{
  "num_hidden_layers": 11,
  "hidden_size": 320,
  "num_attention_heads": 5,
  "num_key_value_heads": 5,
  "head_dim": 64,
  "intermediate_size": 1280,
  "vocab_size": 21220,
  "hidden_act": "tanh_gelu",
  "norm": "layernorm",
  "norm_place": "pre",
  "norm_eps": 1e-06,
  "positions": "rope",
  "rope_theta": 10000.0,
  "rope_fraction": 1.0,
  "qk_norm": false,
  "attn_scale": 0.125,
  "bias": "all",
  "tie_word_embeddings": true,
  "parallel_block": false,
  "init": "normal",
  "init_std_qkv": 0.0264,
  "init_std_o": 0.00562,
  "init_std_up": 0.0264,
  "init_std_down": 0.00562,
  "init_out_by_depth": true,
  "optimizer": "muon_variant",
  "learning_rate": 0.00547,
  "lr_mult_o": 0.624,
  "lr_mult_up": 0.939,
  "lr_mult_down": 1.5,
  "beta1": 0.95,
  "lr_head": 0.0134,
  "max_grad_norm": 1.0,
  "warmup_steps": 200,
  "schedule": "wsd",
  "decay_fraction": 0.661,
  "decay_shape": "linear",
  "final_lr_fraction": 0.05,
  "batch_tokens": 131072,
  "max_seq_len": 1024,
  "doc_mask": true,
  "train_tokens": 1103000000,
  "max_steps": 8416,
  "dataset": "wikipedia_en"
}
Each number is 128 + 24 x the weight over its row's rms, rounded and kept within 0 to 255. Layers, rows and columns count from 0. Numbers have three digits each. The size before them is the row's rms in percent of the matrix's.

# k: layer 6 attention key, 320x320, rms 0.0826, rows 177-191, columns 240-319
# q: layer 6 attention query, 320x320, rms 0.0803, rows 178-191, columns 240-319
# v: layer 6 attention value, 320x320, rms 0.128, rows 128-151, columns 240-319
# o: layer 6 attention output (transposed), 320x320, rms 0.0695, rows 128-150, columns 240-319
k177 104:150106096159127134150118112103131099091136132133136118137089127147111177110113134136122083105159131098116120105111134152155159104135112101158081150146125086191123153143123132139114140127147166130087103103107112125108162153084140183156108121
q178 114:151063151152168113164130141096161109137112137134116149161141120137116153116166102106132119143161138080092109152138147125136144073117133120147122144103126143154109133140130132146136126142096152085112138071143123119161107154138103101110124184
k178 115:143122133140119104174157139133127108091138128131145113160133154137180121156147112103091095136123104110127173111139136154126129112121076156157145101129125128157144136147084125147120094135153093143164144099136167136148110136112173105143156129
q179 119:146183158115099083103140102122140158153161129121166153092183149128120119170164133147117151129122105166102070087099104126120166090118130155143144096112175138163081084162159147120155134183083116121137131110121070113157146137137101133189126117
k179 116:118149137148120120090145101137150130132155133143152148131145132118083102164131113167155157137096112137090139086128117112105184131082105106093090127158095126143136125133136153125165163150089136125112161139065080100132108084121086101155118117
q180 100:120154132136067140090146134130107115059138148131125096121106128095161129113123158154126153119121134178103133077095150123093170127141116135149106148129110123101134101145129126133113111086142133114151130115097155154120145161129145142154151099
k180 129:124164097158162163148153101150107096123125117107143082155105126096173140122100121142148109108161126133102114107136099132119178122132106087122160123126119132187142092113141122098140074094141158138145109095146139152148115183123117133143138109
q181 128:131100146148125096087112145133092134148137141137081166159114166183099152121140155081105168099167140137136157101136138128116109154123149148063074127133110066121136152138101154110095161113115139141114190098099111085137104141126154101086162159
k181 140:098090169120113126110140117134144082134103090152083132144170132136144131150111130116086123099176143174142126124139124116116103136141128099135084133114119091124142147122115126110121118133138134114120159093109113134116131122127154129146168156
q182 124:130116121125129131166127143120137107106139107097080124109105128092145144142133121124141141102077125112125135123122121112136083125134124113135152146104131112092172151158115129147155138141164128118119133155135172114111122137112147144139094115
k182 120:145119059133171142143152139104116111137142115103131129124169144053136171087143136122122132141127117124089125125128122088133128109150131089131156111127133103090102143134147132145166100078117114085077155096150175146136103166115146149156126152
q183 137:161139136121164143080132149110147065112137178098093137109120173135148183150179110145137120136124095126102131113114141139170104106131117082149110105114119114134124131129121134126144172131095149136115110096150148144151128136130111108135103121
k183 140:143144109115135141138129093087183050115117138106105139119126149113166186137149141163169163134114112108109106124142125141147079112115098112145096128127105117094150153121102138165144169123157154133098093126131108146117138132141107122141119112
q184 127:133119104156130126102120152138102118156103126131114133127137131122167141155151154156124121133067116133154140132112125104135112087158155119194163103145151122119099167117119181166149092135103111125122166122114179142155107109092081119143136127
k184 127:124129131177137144105127138147127112149117112128122162071120127114118151187127136101125122110113137109130125115129122132127118117147149130150160146148135131124094150109145166151163099139091105121129160103159163105089108116098136144112145128
q185 132:095126127120107178104111125124121095078124127124155096154137127134141152111128144145149092108111149160182125109142099162136142116134131128072095155129115136112133093128136192140129122165177149145128105113109162160115111129157118080131136105
k185 139:107119088136144153074149172141080061156132175125134116109117125117129160154144144141140106130135137126173134101133083137126143123126125134088108100145089106134161133156124132121119103123097165127134119200141126153120089128120123072119136113
q186 122:179128105123136142135160161123110181134119135120110134122138086112124133130128102157097145122119110124068099130148122144181129116106085135112142095109143163136138149155167078173124142159099132093132124149113090133136103091137113159152144137
k186 141:149142128115082097132108131157118194120157118132109149149142124137132094124108144161158171106125103128108091181134100147166126084087079103114148109090138115091105136134137075179116133124102135144098156162090089142122092130131115137130141140
q187 131:128069122120120116113091086140117130133131168136075119166097133121104155102133146119136164131112129125134188128124144137139134106082168108151152159083122115136149092114131123154180128153138130179122116116106107085102145133124157154137151112
k187 132:138117133111107147096131105127115126166110135131119097111105114128114128097154108110136085141130118114155180164163158148151115133104120137142151170112166124150125107127149154185141132145135145157108159081132099100114139114117149162141169108
q188 127:136109108121186087101156120154129125119120123183129126072099123095097132132149131104137117088115134114129122119128145116139125133097158094177158157171152127147118145144165164144154104171137119151131130119146134153156124140109117131142098123
k188 135:145111095107139089112142127134142131137132106140140121103099104111125114106139137121142135107112105134155106169102103106157159118097155139167148130178129166151112146131109135144136103159114128137122119122115105148145099135120104137150142126
q189 128:123105108097149148150057098158163126138123132097146141104105175120129128165103090120117119139133108114146133134115102172117116175107124128095123176135095140138125161070154152106122174153107128132098135146112115160155112165158141147104094151
k189 132:137128131094158148111094111135148123116158115132165152082130123091102122122115108119099131132115135115069144107110098154086131200123134100099135175142084136145107167119124113131135163152154128123119118149163147127125160142136142123123134141
q190 137:102113109145118138157101122103154095149110147118125137157137154120111142120130128127112149187134077117103106138112127106139114164117115115141169144132115142142173176113153142140140077132139124125084118091104135114143147139112095117104099113
k190 137:087130142136121139105083132131167119144127158133109113106116139129140147137116132116122134171156105112103190128095150154117101143144141095154150135133130132138116166131146149148183107143134113090077157066149139102119121147140088078104089109
q191 133:138146140118152088098135125136168121160130185156101167137145135116112145142124110145129171097127144104130120137132089144116110147124118130076150117162063137122083159164155093125115119120084113105094136158108106131093088119094121111099137125
k191 136:188133128096162105088150117145112095105108178156066135134157113087186139144112128169089095124129144090131111125120113184153112143171153105077177141141130161137085144158146084143141129126100123132097163098139127137096114135102152173117145126
v128 104:165144138107157088102106141136099143094110095165153123121104148126135149142131172119125104147137085115141168104089163118129137122153145135105098119107134126108130123146135088106107134094132136134125161132116152092184120127126159130148128160
o128 097:188133134135177121181115128153173114180107119113192176075145166150092118153134113130083134105135105138068120135111123103130086169122120143123169111121126139156085102134097120116168121083137110158136116137152108134137110065141091090107155145
v129 111:156124142124105158120103119140126105185115152140116125100078133146106136143114148116163140115113100133125111160130166166086148183111160153146124109149132098122102110138110121130111174112095127099107125117130082108110109114181122134123091150
o129 108:161142116091133147106173129121137119121120120150084126158096101111142133116108130138136112134142097092122123149153165123129106116123096149116140103125156108118130117150110108113101121158102146163141166118142124115117157131084129144103131111
v130 105:166111119133146076088182090154140113144134150126133141127121197145150086101116128135151143090108049118108114112138113070149136132135130122166100117124124134095117127186117197095131166114137169109143147130088133138121132147124150113102168119
o130 102:115131117148120098159125145124115162148142151120136184063110183128109121123102095139159127111125096163116095148102121119118131096106131140131156155123134138127123135114112129109137140214133122108135152131156108158141147134151139113139130149
v131 108:079145070113138154153157098133095115140096170143155092100152140162152115136130172102124105084099152141079157137139115107113115138132154105142140136116163140132140191105151115111154112179112114148133128118087130174136137136109128108138081133
o131 107:125069103132117153112159149126172116115101118158121102132135089158120098140141110153121144133141126124121085120115116141141144140113087124080129115163164134141106138111152130169138140102087130126120114116102107040118110134143125105173161135
v132 100:147136113113114138141113105136143127143112105140143103148098137141067168139095124071194100120124171175124131168114139096139115148130146094151135123139145140133132092101147088151131134135142153122134118143119121105078135082083115108149118130
o132 104:122115121113097129167088120151103140137146152093197103145119095124099112123134127145112132135141157132152166127149149136098119106164145128112081161114136095133082100151136120114094121139157120108209151093133143125136099113135142139069146126
v133 104:118085150137130146099105130111133124096141145143116087112115114117142078134156138092121119152157085191127114100116086120121151145160095110143146113138162118150136060154134115092116141125110112108147132108182153123118155146126136130155172132
o133 101:124151119135151100136118145163162156151141112124080096134122117106129186119143127116147089119095081105160146174152112122133176110110129112081168173113159156150112146100147101130144097154124109153147180114116146153127117121159185139120129108
v134 107:172120094139172137104122080161142115068102127123120127133151130161113138145119109071108126103148087142150135117153103160117139131128131162089117090085102098102151133143146125154099104130162102132130148132121118129112167120157155106147118107
o134 107:125131101128136131133137111101159095107173133124159133142178089108188140153092137125109152140134083119127113108133101139105109133179112110094134120163091162096126170147131117112127125113126159097117123157141174161119104154126169119141122108
v135 105:133094188168133151181120141170136126150136136104039129137116116117186127135139098105157150171120124120128105147100107160129125145107153113125139106094130180139136102163157119115099162148090143127102135126104106145131138100112156139116121130
o135 102:155136119105133128170133098123162139091124152107092131099117101125118153145191131174139076128074124101179138162138121109150192088135078149143132127098154138137117170152098157100132140127136072148098115102115100164145090158111142131135131115
v136 106:134142106106141146148141147110133150071115158142148137079152134155129129122091152046110168116121142121156066124081127133106094152104172106089080101119116088155148113142103099170105107159097156119154141111133134167124102141152104166127114158
o136 108:094150109167157135126147106122136085137162135099135111124130136159134123175121130125118110140137125083170118142149104090118121137136120128133152137123143125130163168134121151115157107131112133175073158190141112112127133131139106134141057122
v137 103:100142117108142121171113096151144124126090157160132166142130159151109147088122101157114116135151141137156122096115137143109141148090091179124166122172110124078097099141174117138165137149104163124129114124162142128082101161101145111087129144
o137 101:117167145125137091091098150134084076097122152148141088134100118157124136120084124129143130128094146102106091127122109118153152105135131179109120100151128130181138161113116136149117124196121128104130143100136151135139092093144131143122151147
v138 111:136145172144129147100109100074102114138138103133109119132141120144143072114101173116128088140120116142122126127129111159169094112150153127121168123087158157109102106141162161160165136148124157094126087139125130128117109157118118132170174123
o138 107:130124091114143161093133129135132092136155160168134143110092172134102131117143115140123123151066091141103116149160107142121064164130149122064129172118100162152104164101110083142109208196089116124120133132118116153120102136106114165112118138
v139 106:108138129092103141138102171156127122100114125128126116117122116129096152089089119090127132158137157124098181088143163107134124169122145167156108161206102149113115140110122120172097130094113130157098151128093128190152117167099139129146138115
o139 107:102120130124101069115132132104088143133108120102124116146121145168163123143149108109089126101146132158150140141154147097149131152109117112149140131131097133166135056156092107129106120154154156127145099117151069146132110148108139124149117178
v140 106:127169087116138118122111108110134148157092123126144157146157095127108148136104136095091144081156148152095112104120115099143055177091105173129132105083091111118145123140122124154129128116122109124101092192138141090152137151144108122154116137
o140 104:173116112087126166141125137144144125115096083083134123152139118139129084139092146108099167142155123069116139112113127138125104161139169147133092133138111101147091121101075150060119107124160149080121144117107113126119112126114147108143144122
v141 106:144079109161097125126130094127150128172142090153167146089148157107118096118134170114104139166164139133161110116114119142144112158129133132110171102127109126099116171110141113140113138107125129147184118120094133133119111143112102076138155092
o141 105:111120167158121153142118121075104072137162118132099171101152110126133114125083143177098108137144101161145130068092121160130150114129126114100119165145109127097134119178098101127116136127122146140117141144128145098152106140127128111137120100
v142 107:161124165111123160105133146104105126120155100138090112152104127151154114132100101123144111090121121123163131175164116128108150143110180155094185156143148114147158094115132160171105142118118158107152140074143147131136142096102150123142128108
o142 107:099111111139135121110149127112163166131100120108094141157161103118158111108143162094102111158093101135122139121097150122132102131140151084158168087078158155144133132150110153138161128150091105138126137106166117103106160172129147128110094128
v143 111:114080161115088094140106111116113112100128121113112135144117122118094127095106106129137135125118135121112124141138137156105183126098135145118084135170120136145132186107108126087132171113162133174142163154117118125123099127171111114096099136
o143 106:130151105121124150137167121100079127155119119131156134164142149083114079117139145142103113119110112123121103158120138132140127123155080157073121105136133139129157119128123159159068118103120131170166111127129158197112094096092115146103131126
v144 099:160108150049082111118114165145208142137083162102127122089147128096134133116157076129141134103133151141161130077099121119106118142117111110094144103138127138108139112155109154125089152164169118110139124119132115127135142130087128158146123103
o144 098:095151178098135134149124093154123132140115141140158098118118122148134124143133151143137106149142162129154097128109168089141146130151123125129127109131133129186121089082130131135120116126078136119092137109076133105149129136107127143113123101
v145 105:169127140142094119109132116176125150102124143142119085189107092122064123097139140128121167142168142120164093137130109127106140149155122124115111121105142139144132125108115116119135097114145135115117141135168123156120125133127145118121090137
o145 100:136118114105141126116147131155116147106122119116167134154132127123161132128111080139110069129135091121133123102157120081142113173161094139120111108110102125119107195117147106131124063113139123107125133173113091106151143107166159184123118157
v146 104:094125072127130121114131143166102150151101131110109082090112150149109116153173136156100092127124122170140105128132099166137143105140180156109125144104144159112108122143087125147115112141110160085115111153155151092117150112153155123141080103
o146 105:142133096134155151165142157116129105103130131114111132122086134161112152121139134133087127141118120109126101109102095145112132151190169123120161101100123137156133119131124117133122129120169124131128087159120118110116139141116127153150127133
v147 105:134087091140121138141116126135160124120120155153112139187151135119123111144134165108116121145121161120106086091116188110153088133127130123127080102153124127090141085097097123146114137143168108124133178134097129163113151142142140141086173117
o147 102:125164132169160137107117139136134102112156104101156146133124132122175111118081106110145164136108127130150140115123149135130168104137122127122099087169095121143110102131130155123194148111119137158104126144130161122111127101152134100153151108
v148 112:121080130183112141149126130075156115136165132124131144164125086169107165132134106123098108143175090161113056107140117129134099145108139130137136153110073110129139140108138094141157150145140106113103141126151162131126115141130130136129131109
o148 111:118168126134140151066074144124095107090149098128175121157154144128125153096153160122131156155108078113134152094097095170149136144085123101121124165150114174111133103110132114138116118162144153168158159122096103141102146104128148092144114078
v149 101:139180127094113157112083134156107093148126148135144135138114130111128151114161157095101133104109121147133144118166174147118159126109157102095147117098166132143150122145156115150111123144135132117100127167129102062152158157121100155174098135
o149 098:136095107129127155176098163161127123151126143110121138118117102140121124155123123143104109134119098077138113140137109135157104175138114178132165098120115113175140147126157085103119098106100162120105124110151120140133135117138146116132116129
v150 110:091159138124119177099119154121103122141172146140121148113124142152157140106087169096147136143144139137166137113126115097144131103102116153127141160160117124149119112115118109119124122134157137105153154112111197123083119139119097129130094131
o150 104:138133187113147078142115088151159115119120132088141108165139160092096141098113112117102151161172112117125142168159147117166126140146118122145173144085095118152141220116105103122139145150136131129072115111144109112107126105107166155164118140
v151 111:119149176142121167148133135143103124101127160145125132151128165133151145138147129138134092152105145096127119138124156144127130145116118090101105098147159120115131129158110141129101088164133088146098143164117150145154098146142129130117157131